Part of a small language model's weights.
Size: 15 layers, 8 heads of 32.
Architecture: LayerNorm before each block, learned positions, no biases in attention or MLP, tied embeddings.
Each number is 128 + 24 x the weight over its row's rms, rounded and kept within 0 to 255. Layers, rows and columns count from 0. Numbers have three digits each. The size before them is the row's rms in percent of the matrix's.

# layer 5 attention value, 256x256, rms 0.062, rows 188-223, columns 224-255
089:086115117094141117120135089148091143133167134101109103112153101089136170093111126137123144109120
097:123137109114135100131148078125158154126125181142123161148151126103133105122198155139107122118107
100:159151069155115126130151162107174123153130156119163126097145096130156130135160135137149131126134
089:088114110146118134142101109109127157155091151118155109140106148098138113174096119135147097122135
082:123152134086102111130142122147130146115104119096137127100133135128119109130105100117128132101124
078:155105084127129138109132127132121137119122141122140156115157114132153159151131110092126123104119
083:139135072118138126129103159131113105118155114161129090130104115123114118142170090123165142109116
080:111120153121147123162163103141138148208133159131126132117120102114102107148087142115122143151123
079:117134142112106152152133141122128110142178113113133145134140142152135139137090132145121107122127
083:134134138127129092114116108172166170119103121140133123088181132073163083146128118118138113116086
082:104150152130157182157133128103103164111143118110106110159154160154138105125108137106152150154111
079:149145142120102099130136089140152087123162117143118141096134110135116141094160159133103125119110
080:136113165095115104076126125168118124145142166128169161127123093117138142144105085105120134140125
083:104164108136085115115179132141095119111210141140112127124110131171125097141141136104131116140145
079:115176132097087143136140117129095137130132119132124165126105120156150134132117158147090064098158
080:092121117120083138084124082152169132153108196131112160124155129136124108128117145102112090147155
084:139115089110096070121101109091066131106102154131133163085153135143124113099122137162104106140117
082:097132119157172125146100116184177110143157140163139165138130166120095108143151093100154129106118
084:161137132107148164163119093092110116128128161143111130097156147190098121154138124109140140099123
084:138094124124144092135129101122107090136130177148157112162111136086133145142122119094114135090115
087:134115150142117124135090129124100155126168151100119157150140119160128107142116127174101133146129
080:136165090097148119122150132099152136164156127151144133142137134122088167139141099165137179121143
082:128120094069112123128162108103171129141129095152097154169132144175117114143090104170105127130119
084:137136114110116147152171134109116122169143148116112129142091157133141085132136074117132127147151
087:148113132120128126135115137122140099122139106121140121126096132128107072153116132120147130120133
086:051136137139152154116116132132103129132159130131164139152153130124140130083140125117114121115120
083:133129131124103149133171087094148146110138125168080092160146134139131156120120138171139089143118
081:142137110106165103106129119107141092153144099111104163132145167140133157123108127151096156129124
083:122107119122136109151137112128095142130121132156137112095132122130133089143119131098113160101126
079:095116144115121089127182148158129148152163148139134144125112102150148144137159149121149116122134
086:116140163135127076118117158133123112134083118156107154129112091097152119127130076124124148129102
083:140121146135119167095100137133127115105126112154148109130173148140158113107194104112137111108081
081:073138094154134121110093193118100110139151133128087117144113144106135122167109096090129141151178
080:129150133108132122122138154146113129133133156129145095110123166134148080129119149130099120102136
083:146147120162142175190106096124088132114128129088129154135119164095109115142166171150104094108090
084:162062155136136138173141128180118101111102104118123092127127126127110150165141053122132051111145
# layer 5 attention output (transposed), 256x256, rms 0.133, rows 188-223, columns 224-255
100:114148172175148148173123118110092162133114127155115187101109155162093136115094159098153130108164
099:136084115114144172158098118091114100099080117122138122076126119120133106142111077132144101125163
097:088102151135182105174115111172083139083096111120025118143124117148111141149130107145105107172143
095:137155084135124151102150143108121105112137081121147102115119124154146150106130117079131163130086
094:145103150138149147136139132117091144146163143151134123165129108102115140154158143139140121169101
101:140161156131119122143108125160155090127130089166112084163107133091132111119196154135122126140113
102:112120161168135129141129100119115139119136138118088164100157121130157160119108158114062118128135
100:160134121129122139109099156143117117099105105109120142127157151102164153098147145112134136125126
115:135124136163154104135105118138122160120081087131109125155121131136134127133147122095136151140110
103:126157092121097157118159162111106082134130175108121131142087141148092184115114136125090121146148
100:140123119133112102103092133155160133156122120102120141124097125088131146144144156131090115098104
107:122131112133152159123119184105137184123106133122112097171129143152114093172121097141142097133156
095:126103086163122140170128129107112150122102128119124115113149135128128133071132120112135126123122
098:144079135186134137156075137145170121115063111134128130139112135118155147151118135155127138108132
088:129093150148155102111105139142141159129103148102167123121129130100077101151136107145138200141115
100:126159137155146115126156139100112162108147094152152130142079121140128119140108109128122161124096
119:107153147153115179126120146131126120158158133122104100142111125112146157142114113111132147122101
101:140110160100108150090161146115079095124115157115102084115123084138179162110129141136139127148155
098:119107137132119122062144149148157151118097132120129152162132142096137143132086125177097109156106
102:143160142146129197127109114124115167154136062104076128105139115162115143129092149133134097162098
097:098132127096155129111143128142122087112090106142131134098115137090137131134132130089145116132117
103:137155157121163158132135124150087131101120141134092150141147107134182117105124194076123101102108
112:164157115175129139129088136142112102137126153122128136104148122083163145126152177100134119096113
084:115138120120116078097095153149124137110133099153149126111178087129147137122094177128160125126108
105:134155144129143106119124118113127136159111115127107097161122124116149176111164168160104110113092
108:152111126149097102143107102132150129136133120121088115115090133139113111184150155125121116165154
095:133151120131157136131106161122116125125129111091148149133107133097174142146129147049145131129090
098:134140124152111133123175116138101140119126136145176097134135087130102114107150118091159138128128
102:103146117145126136102116105119133134101177120094111128133095111122102133099119119151103101152122
097:126116131125123137136085092106143106155136121116152133121144135132125127094133106146116133102135
099:092116069135116163138128126137134130102161159113137136118159160174075107117126179153144112141137
094:110135127113153108136141094117133120139116126123109147124052129136104112146120134140114137154146
102:157108172111088138155151092154162149134100116148198120086135099175122127112163136183109132113106
099:118108151144130109154123097131154128130128118125124186123142103122089132152141116147118154126144
101:161096151084150073078144160130159132163155098151109109090117122157134148096130069105158187122129
099:122176134137119137112103139114138140137157101136157135124109141079165142102161181171119202101126
# layer 5 attention query, 256x256, rms 0.0828, rows 192-251, columns 224-255
065:139139140143140089157122176103108134177127091109098107137174122111169146109132135088074105141112
064:131121128169126175115143105111127125118129144117115156094113125108126138153158128117132164130130
075:133104114103102121148109093151133135121119124102175125091136129141137130111157177145133144128129
064:132163108109105110106130130146155130084112127132165147148129156123119138171092116138172149121157
062:145120102122119161104106105151106131080104129121120140115140168132127110159149149176172128122132
070:124144123116154107139125128116127149107116137136151106116080130157150082158127136130150122158145
066:128155157107116174146134090157106112068125121133091149078186125134083143102097108087132135133107
069:134130154170122156133141133136148109124123140121139123114107111140115116174111045107163130107139
075:145116102106129136105119161124146113092109154135150141114183123147154181090091110144091102125098
065:142131080123159159106151160139140140117134149154104127115084124092138107175123105137146143096144
070:101117152123115132159140081143119139090169119121123172078151121150100118127177176107093124095132
068:146137126141106104132141085139123094120129101114108141149148131124076125163168153128118171124103
067:141099084110097073113096123156183157124114142132137090170134130181116151189092121137175146153127
072:167161147125126107123100149129112143152107112126146126130171124118146108160127128101152097158099
069:147139106106113095144101116131162098131141138139126124132115157160096107167137110167133118184115
074:157103126124115151138103083151133151093106157110132112139146162140151152126073103121148109164172
065:166150087112159132087129119076171132130101126138135131150135143113146141151123111127134145138102
067:143123139165126162135132111138117121172164104130100153094149088100084121146190136105059130081162
067:122154124103095082090114150122181129100120153136149114170160109172158117149114152130185122152094
072:148109098151128122114120139144113126130149107103154148117163120118119147104117199137133118097090
065:124165132066140115121079132122108120081118117134165133126157121165143095124128132096127126126119
070:132144131128136175110137134107134162128098142135132116181131142131188167110079103107178126160114
077:134119131135177201133162113113079129135139117143110083139103147101137183106103126172136142099144
072:117104119142122127076120145130168098129159140141149132171141136116146138132129130124110141103105
072:103104121164080125145129126148130128139162135104145142080127103143137096117158135132093117099119
070:111107169112136162124110146096140146163114136106116106127137146149157145079108124090108091135158
070:133095158128112070131126097127140170121120134100110114152128125117130124111139186128132159118145
077:120155149129119110114112107100123113129142119116119130138102152121152091100123136114122130162156
068:158170160110131130135129102133105145125113117118112115105158083143099090099117108100143094138132
065:121134171116135140132135096154084104131144105144092127126166111119130099127156136117113114123128
065:162109112171106158144124115150124141151146160148126119158149124159110162179130097157152151145140
073:109119105087123145104126140127129122088149144155127169104067143119133097098119115122136116124140
094:131159097108131148150156097125174162097123148127152147122127105107116159133120127096088147141127
086:101131071162143144181119109097091114094146162120140122109130123104127143119130144127164193161115
088:156115137152139101123139163168140126183169127099120067155146169185084140151118131145159126117155
083:127132120091119105142131149195112143123101173117137142137095129204117129133141127113129162099149
094:119092165106131117119135160083134107138130106135115108127147155121128107134084119143166125123121
103:133141129115148121132123094102124132080148112113143166125105089107097159094112130103120159145124
075:126116157090122114123119161171182116088121108131145111146136108091110111110151154122135120117128
083:091082124114120132142118136127127132089131118123142120168096153098131140119138047137141143136131
082:157099121114115083162105133133164161123078173136133148132093126141154109126148137138155159129132
108:087112136099120105126151095144142117123122112069117133165111153113101134109109085171125126101159
105:121104134084137091118102107162159092152128131058128116183124195126112143147132097170187156129145
106:100086150121135152139119094108176131092125105114129165159148156102124100149138124104133141170138
106:117164125178101145099135159099075116146139119165126110094133088165172097098125156107136100086113
087:124140155104157136140121135130085121076085071105128134131115113158097137138084093121121091130160
083:112128137093127106119074110153139128111117104099132114145166147082110090147108133136129128091132
093:105140104147113118150122093148121139152131140092128140124116186150099155107143071119121167137150
092:136124137107130118076133117109121153128117066154224157126135084109087141151127124110089113120099
095:163136144186087113135061139131093133176103162149124123086150151144142126081132153151128129121107
081:111127115157134149154127105090095126105135168107163115129113142151118114109128103116115154129111
091:152184152106123152140140152136092130130115103174116124154127116160155092149124148074160119114151
103:193107145139127130119099124160120118192122175111148136113154159138127093122128148176149126117135
079:137115073178166143129145108075118133117133157142115133115115119091138118102117125108140162145111
084:127108145116140110120163111141149135166145125100141146135098127165082153117121124152118130154109
074:092117179106139154172140131074151087101128103115099104138111100114091112127154139140145156131171
074:159157129128111147153157143135175170133101139131136160143140150139143120120140128129107137080173
093:137106172125152124091107129109166128121105073152149145170127114093129091135113160118122119129142
080:084161095182142180157093121109117129153117173138095098108100104137133115069144157134121153115094
103:117135124163139152132128147104128130104156107186125083141120065108133140122122136127130139124090
# layer 5 attention key, 256x256, rms 0.0685, rows 192-251, columns 224-255
090:127089179153158142161109129134092141126152103130080113147124117136150124158135123107110120118158
080:115115147164072131116131146126107135109112089113113122088135128139124156098169110092139120078131
101:143106104122056120142148115116127163138090161116173091125125102164148183105121113133170116100097
085:177164105099117129124153158132193100126093129118129099115113136119129157134121097158129137163114
078:183122102078083136106129127087143141159089141084143128098108093129147145092149134130147112144153
090:121134128127101157178118109120125142106128131110134075145111125149146132156103113114140117132124
069:144152100115087147109153127082111117149120127126158182082127112124104149091122110079140101109163
077:137165163092076118134120112166106121085103119097113115102121093094105127143105128129153153111076
090:164128094111128164113108108112148153111103139116149151110166096111143150109059091146130103081131
078:140106140134132160141135128109149129135135087144140083072127108154099121119172116065108144127152
086:110162101096110148125141100111170155138100118103129170115204099113133147121136132152132147130138
077:170158084132117094100136124093129126149133126104146134134107170119113140108133123096146144135166
078:155137121085114121117127143152175144130105123106170105149123170123112136152128101151125167125096
096:163136154118135127123122113127101142093108086114125155098118139103104100142139091083138124128148
075:160117111113093115109091135084143114129130105114147115110068140153120134108136112129154131105122
088:190123134114148153130124132137133139118119188114129127157156111129169109170111092157140121203149
075:186116117137127138130130119119094146126108139134167131101142118136073140111117111113123152096095
080:162144148153156144103118110126130125168185115135105172105150112151135150141162136107133121098181
078:150103092062104127142125147141166158135107164145186136119087075131105128103116137141134132101116
078:154094122121119161111123132108114118157150134102140141103109098146124178077138127120115095090104
079:136132099124147145122131131109137136125123169156167136135150119139132098118125113125138107165135
078:157129127116111164159151121124123174130113117123138097135154129144135138129115059143122146100093
092:107110148158150153131150079127091151150139130147131143137155150133130178108115114130094114131148
080:068115162154165164080144146173154130101174117160156126164147111129136159132145119106110136101092
088:096092140132140143129114070109123125107127117110099096164169098147192153118133159135120098126153
082:136102175145158134130103118122143173134134155142135134187157137134138128143130152167119103155158
074:143112144128130130156160107159131132104148134146091113148161135099144094159162158137127157123135
077:114151141157131103134144160146118091113180146149100106157120123159162088155121131116107110177112
080:154111113132091138132124111116095142123125141122133128143134083119137134084085095102122091118172
080:126151097124139132090124113104117130132144113129100175155119155117128117109122140134120109150147
084:173129131118102138101110122140131154111102132085112100141158104101101162132120110144155166112071
083:083151110141146157141130122129113119110128141159112094131160126118151108122111140107123110156112
088:115122158101150082132124126112137101121116152108152169133130160152154113138161171168149132118124
084:097110144121095104181095105150138139126128105082139146130113118193122086108139163170147178086124
117:105102136142120136152131156125121138124125056097169114151123143137083134169116091132145139088139
102:084116114143109118165126168126140154111114115119124112096123117144084089138158143189128128105139
102:138162084133155190103125134171103138114093092152141139124135126145135157103086128116147141160113
118:133100151139121120142153097112116119145137141125148129095120098109120137134161163146126142084106
078:185174095116108183120139156105105111136128131181089120139144118089161145145130116127129092157140
093:107112134135109132142091070173132109123105113126122164138094164111131123103135128162187148118103
097:126121118199113110156113153116148142099120130111099150097140155154084072185157166164132126093127
101:096127168152117099134111123130138115155110158113160146122119174169106114119147142179127123119124
086:073112150157123122144122145091157133147127140107147143110117127197106113132134157167112148096108
097:126142129155133085141090113123164132124112134106116160086105148148143097168129161173127144110137
098:151118091107115150142144126157135123135168117142102101112141099151086105097142111106115099130152
113:145112102158142158144144112136124121120067135111130146078137094133119139171136138144131140096134
102:108163096163134122145109128129161156108102104131112122076124093110080128189130149141101087119131
085:100096138116145091146116098128126099139139118097146154119095148146122144147153132170147161106110
090:147157141105143121141149163153115136127081119138129102131115113086124157116144144137126114148138
115:135104104149111115165111148107120127104160091135144102116146123122102125154150154108135128109096
085:129117154127092100133105127139131107136151143111131129144138140161177109135163127155166139088123
090:133130096101137137108159138116092134124108150134143122116147102123132162125115093088126097140143
107:108119126109129130129124166097147141140150110140138116176112183156161151121089140114115137111089
076:130130158163112112132092075152154135159132125117115121135136140149134092119135176163163156084097
084:106114152153109144131117127138136142126111152091162122103122149187121102163126164198142147084138
082:119153099135147184123151094155123150132134120138140107127098104092106170107095106112090095159147
118:119142147076124107151127152096143175100100179144120118122145146137152130141141141152100105133141
110:144160142126147134110138130145168169102093121138141105134105122111097152163117136138094106143114
106:117103141169088169150139117133160136133157100111117095101134103152083049160169159155130121096128
088:164128104121128141100144091136103100128147117146117109130152119079122120082109112081114111133142